config = dict(
    n_layer=11,
    d_model=576,
    n_head=6,
    n_kv_head=6,
    head_dim=96,
    d_mlp=2304,
    vocab_size=32000,
    activation='tanh_gelu',
    norm='layernorm',
    norm_place='pre',
    norm_eps=1e-06,
    positions='learned',
    qk_norm=True,
    attn_scale=0.102,
    bias='all',
    tie_embeddings=True,
    parallel_block=True,
    extras=['capped logits'],
    init='uniform',
    init_std_qkv=0.0229,
    init_std_o=0.00489,
    init_std_up=0.0229,
    init_std_down=0.00244,
    optimizer='laprop',
    lr=0.000796,
    beta1=0.9,
    beta2=0.99,
    weight_decay=0.25,
    lr_head=0.0101,
    grad_clip=1.0,
    warmup_steps=578,
    schedule='wsd',
    decay_fraction=0.673,
    decay_shape='linear',
    final_lr_fraction=0.05,
    batch_tokens=131072,
    seq_len=1024,
    doc_mask=True,
    train_tokens=796200000,
    steps=6075,
    dataset='wikipedia_en',
)
Each number is 500 + 25 x the weight over its row's rms, rounded and kept within 0 to 999. Layers, rows and columns count from 0. Numbers have three digits each. The size before them is the row's rms in percent of the matrix's.

# layer 6 MLP up, 2304x576, rms 0.0343, rows 1022-1066, columns 360-431
094:480551512493468500513497487497454521526487502503479463504502501500501517472498492451526478469535513456555506471456460469500504542501530481530483508521501511523487506488484504494515480479524529487497531499485502469481
103:529507531475480503489502489507470478547532482488484516495500456498460501504500500512522466536474502530489491519444533510517508505491484505518508499520517535504453503478475495508478508486521508524537566503476508494565
098:487507517569477506526551534503539516506525508509507477511469468507495558526527473524499485465461488463509488484471498500475491489493506470461506460531476499520470489494486512458537503512508545491462465469491521513526
101:450489471528495474489485503476483521474474534472498509495509481557530525457482497475525471469503513487491495520508514519484479464474538518514463511520456541556496543494483504481510465529492531490570497500470478454462
094:504494486494495475494499519451484508483498522507505498512452462539491524480489485502477506534495475498502502491488500470493495486546507490513482493455493477510548481507514492466493496519494513551490457456538518479530
133:508558516519463514553513470531519480525483565463491501488488519530536447508441544490469490449465498499503497517493485496536473519500498498496519534506501506456481527486463508498507533484471492493516500506542565510485
142:519554487538465512507488489510500460518532532505508528518517481508529490477481529487494478438512502467516494533492472487529481515474502505529533532523499511509483522483454515506520523463460503523504467477534545478529
096:485491514486519477519512474511466502503500483510506489507501538539459475471484501511525510475458511466505474516476532517491451525463552532519496518539501480563501481488527494471483490472447526547528531499517519461490
100:476494456514487480503465478455451537501523479506492477530531487475468533466489505494472472474533512517519513502476513520468537513482479491545508494519492471518500522511528503478485515465485491510496536467499525466564
104:479478479487502540541458515552490492505468510454444486526483491501497495522514520486463472495534503503536506489478465525530486529503515497508485462515539496506517464462510515490479483455478513468489516584471508473476
106:518526505491479468470527500514457521502496549511530437525491548566521486495532488517563458499550507475496507477515516451536482510508519535536479486535493534507487504499448489507510489477498531482514502463473548518512
096:520471495484493501516513463494489493485517501497532503520460473525469492508494503527499508489484463479559497438458469501534494501480511485506517501478497526561451499486518474526519553516517476460540479477517498472502
104:450464523478523471557479476505455501468540509453514509525498465522527520463536528515500446478475486518552459535438491484463485482450500523514510479494525512514520489523493505477454536487486503511506494559463535506481
102:506492481523499466470542507453469495508476529508545451486525567515502488503436507543494468479499518504521456513459480511476504506501525503556504482508504544484496478490503500478512517467511493497535513474541497505506
092:519499500513500509508495531559512494543494514483537529503443523537471487506511511536477485502498526508506553555493426513548478540510536494474519509535476502459518515489456518495497538492471488486467506477518523528512
099:431508510479481492511511508505487526462534508491470485503504474459481462444491533495518489496475468490491499468527488463495488483488484524507533495528473502509471513511516478508486496478478537527494538494517506450505
111:458515519505501506538540522540469494505443519476455477497510514540506460508472532466499495501481504483512538467467537474495489534506479515465468516545551522477435475508511515459545511504487483498480450521524518513471
097:435502501498473502512488534487471522495514488492464492487515510506523483480479495515506484473503475514475495517522517499452510525523509490516510520506531493513482477469507481527526510515489494541540516538471488532522
090:482448481500520494574522481480468508474444518509471500523508489499519513457517492525522520523448499532487480490454541496492484505455500449484488419532477533512484517495475494486510558518521497534491463475509517526486
115:490476482469470448496503505481499499484500501495510480467478485504514480538511539487517501502522482539498513482458502477489484522482502478519472460514494557488461516514523499495491535483494502513482516490502539474480
110:506509515509514522524553489492488520503530453489492492480536509508481488488459472485459541497469539514575513464453546511458503531527508497479516500466497502499438517468509494528491499519509547510498475501503535491475
096:480519469469501431493476452475507495473534491485519479465497470516536502484476510476528508515532533519539558504467504467538518488513491479509497492520491481543520507497552461483498550508504515539505516453486505484490
097:468491501521463521500461484529513492512480511513517474495500466545539505502457536512468473501491504484489504514509494514527454484503479507455491525479468514481472512522493481545517567491497511520510505530492503478484
091:495495504506489481498518490500524488504510502498508479503455520497487501513441556492514453458530510493495478458500450526512495490508533512511495511493558535518473462494493464474502457470502547506498488552519530515514
096:509482522512516484475473476486451487522502459467507494487494529512507463492500482523501494488483526545526504491464495512482526509499485525534505504485479526478510468504513475495451517504521507522519508495438505494494
095:478485518512516534543522488498547478517495505514497482522453545496509484540536529487490495485475498482501494539514519506510472475466502511458510509497531522496492464510503501493504517488487477521512503494492515465463
098:538515557502507472500501559477514508468512499460514469495480549489508499496502504458537475424543503479514477478503503522529498497455454533537469534542509502452496516484464484509496487500516498493500489470514496522494
106:466514483495499514512450496537484530468491499481521442512519535511511469525423497492466512471521479518519465470496444565448488510502508530547453511472470526498499493526507492511512495476488519505491478534496505506473
099:501477553513510523483507482545482488492490477448482458520509528489477498491480483502496484485524503501470478484529482475522483502523459510542512494480490517460477456500516497508512521461464516496538527516473498508484
091:481509508506504450497536517523470526468541515467514495480519503546513498485472512472451498499540454517478532534488572465500487502512497507493486537550490504471498432507470508501506510456535497530542479498521521487497
107:506503506491491478466553505573519497492495475451501529504521476512494513501470525493496446520537452495522497543493470465517523515467484540481492441502494528461495511512503523512468453505507542511504544507514494487525
097:528499523517483472521468509509467531484477536489479464545464475541453487495446510514520496530469482539523510525520508524462487512446499510497449510507484512518506524485492511499505522533524489521507497536484523493494
101:472493488541499481496550488506495427482516506513476515505508496475501513476469477522472469489503496494502534502469495516499490516525558505476481509518524486481499480480520474478490507414447465520520472479484464476491
095:507478518486483496538492459526494454486499514486484493505512482532479439468485495504535494515487505494504499490508513494482501528534552546452500493502482525491472517516522533489510505491545480502473495506498522488486
103:506502509504452512500514501476508503443510540481499502493463473534507470477490540498497477458526504488489453488501504514519470507503481510471472487458493520485490515480537522471478497506466549511552531509503480485472
101:474451530515509487491491529479498513492522482510478450528508476552474499519530490514479511533488489478514559496472481523525516497517532531485459498512522522512470498529467508528470511481496556526528496518443474475530
097:459554480528457454496470488466484455497506519490499530470516467523482475465482476507507498496496515481485483510498517496442495527491522495523493541495488476510478487503494487475476491455464506457423531497499507491533
105:467505515519454444540518496550479503516456498517519481458523479513540463503515541521461499478525494511507453486455481494467493492469528509481489498504438506456517454475534484461498479517456473501569512521500515452508
094:506501489477445468525509499491519439493498533489515494457491542553471512498483481491450495443478512483475533561482533516477505480479521477484528458489514527523469516507523480444459514510426482466479550518469542472474
093:490454471507475505511482496525502459480534527498476518519510447482502475506506530503488505549475527516492517469485502513515500501459490506523482472506530506521471506485472517519489473494530475514476457513506537484466
091:544490492488502495481535503475542510510480544499494491523460462514476527482495512510497464496493490539489510518497482476483468467505516518521499550488517521507494519458516496498523554493457511490523477541533548500498
101:489497484483471490481492488531511474494479502446487551477496545542452531490508509466492482502499490443529514556484503482508498497492503498501504512514485540510437482494511483537515471510530525490521502486461544523449
090:492474527477480506493465519541529468519479508474515547512511480454496530489500524479490513508438473532484484509490472513459464515453496541545495476537492532476548495504486449495487479486437513526497511507501518513502
110:490463518540496461502475493539488529510454494529534464508489472506491466519520493488478464492450487483527503539453552517479486504490520486522534503497493503514503507487507513502449508473535479501477501517473501508479
099:516491513479475510486535482521421478507469487506496471516494507527451466462525468547459484476501482512508508471499519470522465534495514484482512497508521528467528464490484497480484509477496490510491486517540518493488
# layer 6 MLP down (transposed), 2304x576, rms 0.0325, rows 1022-1066, columns 360-431
097:517483490543554513504511475494524480494469537514497513540537540496499498497496517520503499555498546528527517495470504535492487511489510551550504557519494441471480501518495517479519535477467472504539511503520499541522
104:499481501490510528552466455502476488483456508482518517528469511518537500487495501481507529487487516484511498514484540477503511498525520495467477497485507517513496531526467477542498513480471522487463484462537505539431
098:484505502475469504478516492468478528492533486514504497487476469480495515532530486503526517474503484478502492476457504500472492504517492505521507507485497488497530480514493527498491497475455462467472485502507468493453
090:558513527491488511517525520538497488487546471528499494517487508518476537527469543508491456505516502514500522483472466525507476540486484516477524488447487494446464512505490506518445504482549528531473520520534502504553
094:483502522512493469532515484501475489488479513483553511468514514491540476467512518494534483496497516463502495506492508483519521506512466507526483532487444494485524513472457551472445485505507468496490500489502517487445
117:534526512502448490481529501528513470497494521484525514536470508457478476527485535498518450491517543548516496475490448495546475467498526495503486498449506532476508498454482471486532491488504507477492506493515503499479
133:550484529500469473483532508505521519508483490498510493493467503498497509503466537527497475477510507554503511497472441482539500462553521501508494485485476494475529472458490518515507518502501486472489479487509495488450
094:463436473486487513537486544470509516502522525523511483470502455484549473504502496501517499521486482534494565469495503455548483504499472465492533543461523490491463464489489535534500512515529462501505507488467490500509
099:557534494525534461464455495524467457479469454505510504479471503504502517486475500526521522486527485496517496522481483516492465497524497541528481509520454490497509495510454476478505511543505519515500472466548453481466
108:521524499467522536498531493470479481529509464472486500499459473463474464520446529463448474491528496469529516506484549503510488500525501472516491485510537508487500476491474489533502519530461506460442493526502508520478
102:475532508500496500562483480509512533509452431506506564418456459514481471484492478533516493532456495500478513561552509503506510536503520474515507527481464489534484486502524507467504485452517469515501545538556501525489
095:481494499501513498468545484469485522454508499529514520474486520492517507538453506472495505509467479453498489508514514504486447485486518502501475535462524533507489484531489535527525522515502467445529494472554516494502
097:569504472531508485509532532495502470485493513491511456479489539482467510494471500452481479476529488460514514501481478520519494502497489538482505472500488469459458525476460498526523494494524525510524487517523497545448
102:477457506534523504528496474512519519486493481474502525522505460533494487494533508542490480469478487498503547522562521568529532500518509478514477517506514522444528464541456486467510457525468460497473498490518470517497
094:459470497483460510475490485449519480517502496518487511450518534466504497497489502494573509502501481480488537508495532501459473492506479491461512504533519513522500531558525454512532517504529519510530496506477520476476
104:490481537518506446501522493524519524469507505513522518457492482471543465538522490516517447536532503517503535483498502499493479452486543453573492520520514487506501456517540524487496539517496483495524481494515452495491
108:463540489483536493493512516490470482472514487534498478488491487453513514495482453532513453487489512485499497531501510466485476480500514523497490492443520498541527493519563434489494550469526477544489526522484507473485
095:524510510475459494517491489524523471517507518450548545490505576532513510496525495511500486499467533489501517492490466496502545469510512477515525520484497501472489493542454516469491483500469484468530543520546499489514
098:528528499511447451460518477512545496502515513471542484473468539503497506540482455480482472478526509501528528520526466510495550480515508540570522517495531498494486488523536534529473453477460515493475533520521515478520
130:463466512503517456537516503490531497509538527455471525530439504460523526522519504537501520526509528492509505488520472496473494526519526503518491480441495491491485502462473572474443480493502451482475483535459522492501
113:479467448488480517553526493457522542501520453477495545528518515502522499514548525491488508499484539488517474527483516506505459503545536471490459518494486483514478507506513506525506496499499512492510444499499456457466
095:506558507502544547469488495540534507510504484478492517497490536495492514491549504506486521469445510492483561494501513496485484492504507566491496447500467505469490495508479515496507488470513526508548528491502470488510
102:502465520485474489479504500488494520500500518401461505503516471504465501498546503513504509520506501439528486493500532474509472513488496514508465491476536497524508486469490523501489427533517477510490521530507531487460
085:515475492494517516468460517513476498506542517508505531514518494498502503484521490514541499526493459446493536544520555476527529514513498476458519477469494492500481541502479506501515533524547483520487487488466479479496
109:472481500495499465489508516480449491483524560506487501514504522488499541542540505498526489552467529529516480459536456501541490485484511474497533495503516476459478487491505491502474467516512507494481510457524508521535
084:498515469527468476491473522473468510526478484490505529479510455494475457504447488556499504460485524478498529507455502475459527525530490467510541475507489510505498535514515521536476499498528497525489503494547470562498
103:511461481506533508513489491529468495509451501478469513497510492507448503494524524495467536498487522488454535508524504482514510500538478550525528505553471535481503434483499502504558495515476536490433518476510521492481
097:510499500520499464437487488508485469518507489532497515499503460461540435488516509485478436439531453507497495555465535513533501494502483513511475493494488530492510530514480492542483476521473489496535515487486500521503
095:495508453477541517483503502540471484523497467560459511470445467467519518507485512515520501504518502529495500494496509502458499519484489514479491535491478531533510516509542454461510496504516473541507471511499489521508
082:484465512512492480530536455499498504480527514494521529508472524468517512507478490462513465502545516483538517503510511473502494490494487496513510449463518516493482475489502514495492498494483511464529511524528524535494
106:529472475531463497524467475502481462462484485510516466506489484468485518503484514488526474486535452509492488505492538462497512523486472510538455504523502450474495509462468536476543548480501560525533474462499465499506
098:515492479522524540500534458561496516487495507470520491510488508449524467520517473500496490510469478478513482518491491485499474482502511487465483485506476485473479531495450495479460530440461485464503502544495502487453
095:469500519488554498551511481513549525494473467429487511487520511436512474504508534507518495483481474513522496472482519555492496510528491501506466522507511453511519504513494491518536481529476482495471524555505519514515
087:473555505506540530464527529519499520477507502509514458500490498490493546504500520466488465495529494525488473491500497489471560486471497481489457514514503449530528479502488482503480531573452528539517474498490510495562
099:483470549513474503440536484523469519503543501505509438492513504522511474504532480512518507525522491484515530504472487489456471517477487480477528477524519508509538520498521456520493514459527499481474512491508515482521
093:489532466530495507501492527546509463498470496468465503471480509483557540468442493479494510476535505539482488517552509533493542483484480491511480453483523482510473520489481474526487525521507519514500468499491502476473
096:533480523528527513445510491502513518542488484521461454484484527483490500521461525508494473502506509530540541470462499499455489485547503482499488501540508514495532575505503540529467528476525519531488431489499516498545
094:505483496478507514450502532512524504507489512504483469486513503509466475418482491484513479482492469503484505464522478524535539477490510479519494582499530538494503501516530500528527523502498502488505538465523497473483
092:516530497475531488529477519468491517513491537466473485544457497515518473523454496518509516516523444503507494464515510478506462528517484456493501444475516484432519454495514531495492494459513450492532508499520492454501
089:459556510519518505505510507468511527523470480507529465501480525531512521515478478497506483490529501486475466507498451478470512514557502520512530533467500477506493487505510492503523502475468514474492494484500476515507
089:449476504464488491480489514467474501491483511472539534451514519518508497462477457485531501501542461470512527512503514510532532519498460506493527456506494474495514508527503501526521505460491492487493533506497539521465
095:508530525498503502500481488514486550504504462510501450468526465548469455473470494492479523465485512516532523505493488502511522498492504518522504518460528495449512514516469506466485546492554479490463499541523502535532
095:513518485485482429504548525525518521500507479526474494548471541524533489508498456477462452501512508507522471496523516487537499502536506457453541469492516482479535486517493500511511537512531494473471487486459507498487
104:493489520437551508499453515516484523468500491493499506506530515479516508475502514483522490516538446457493477490480505532507483513512504488555546508526464482513485450505463521453521505529489488526503517502519491553521
096:470514506512538480531453568509519497512470512484498521499513493514504516504505481470480535443531496484508527481542482498464495487529539498550466492508515502521478537441462511520495440515447502453504481449480499493497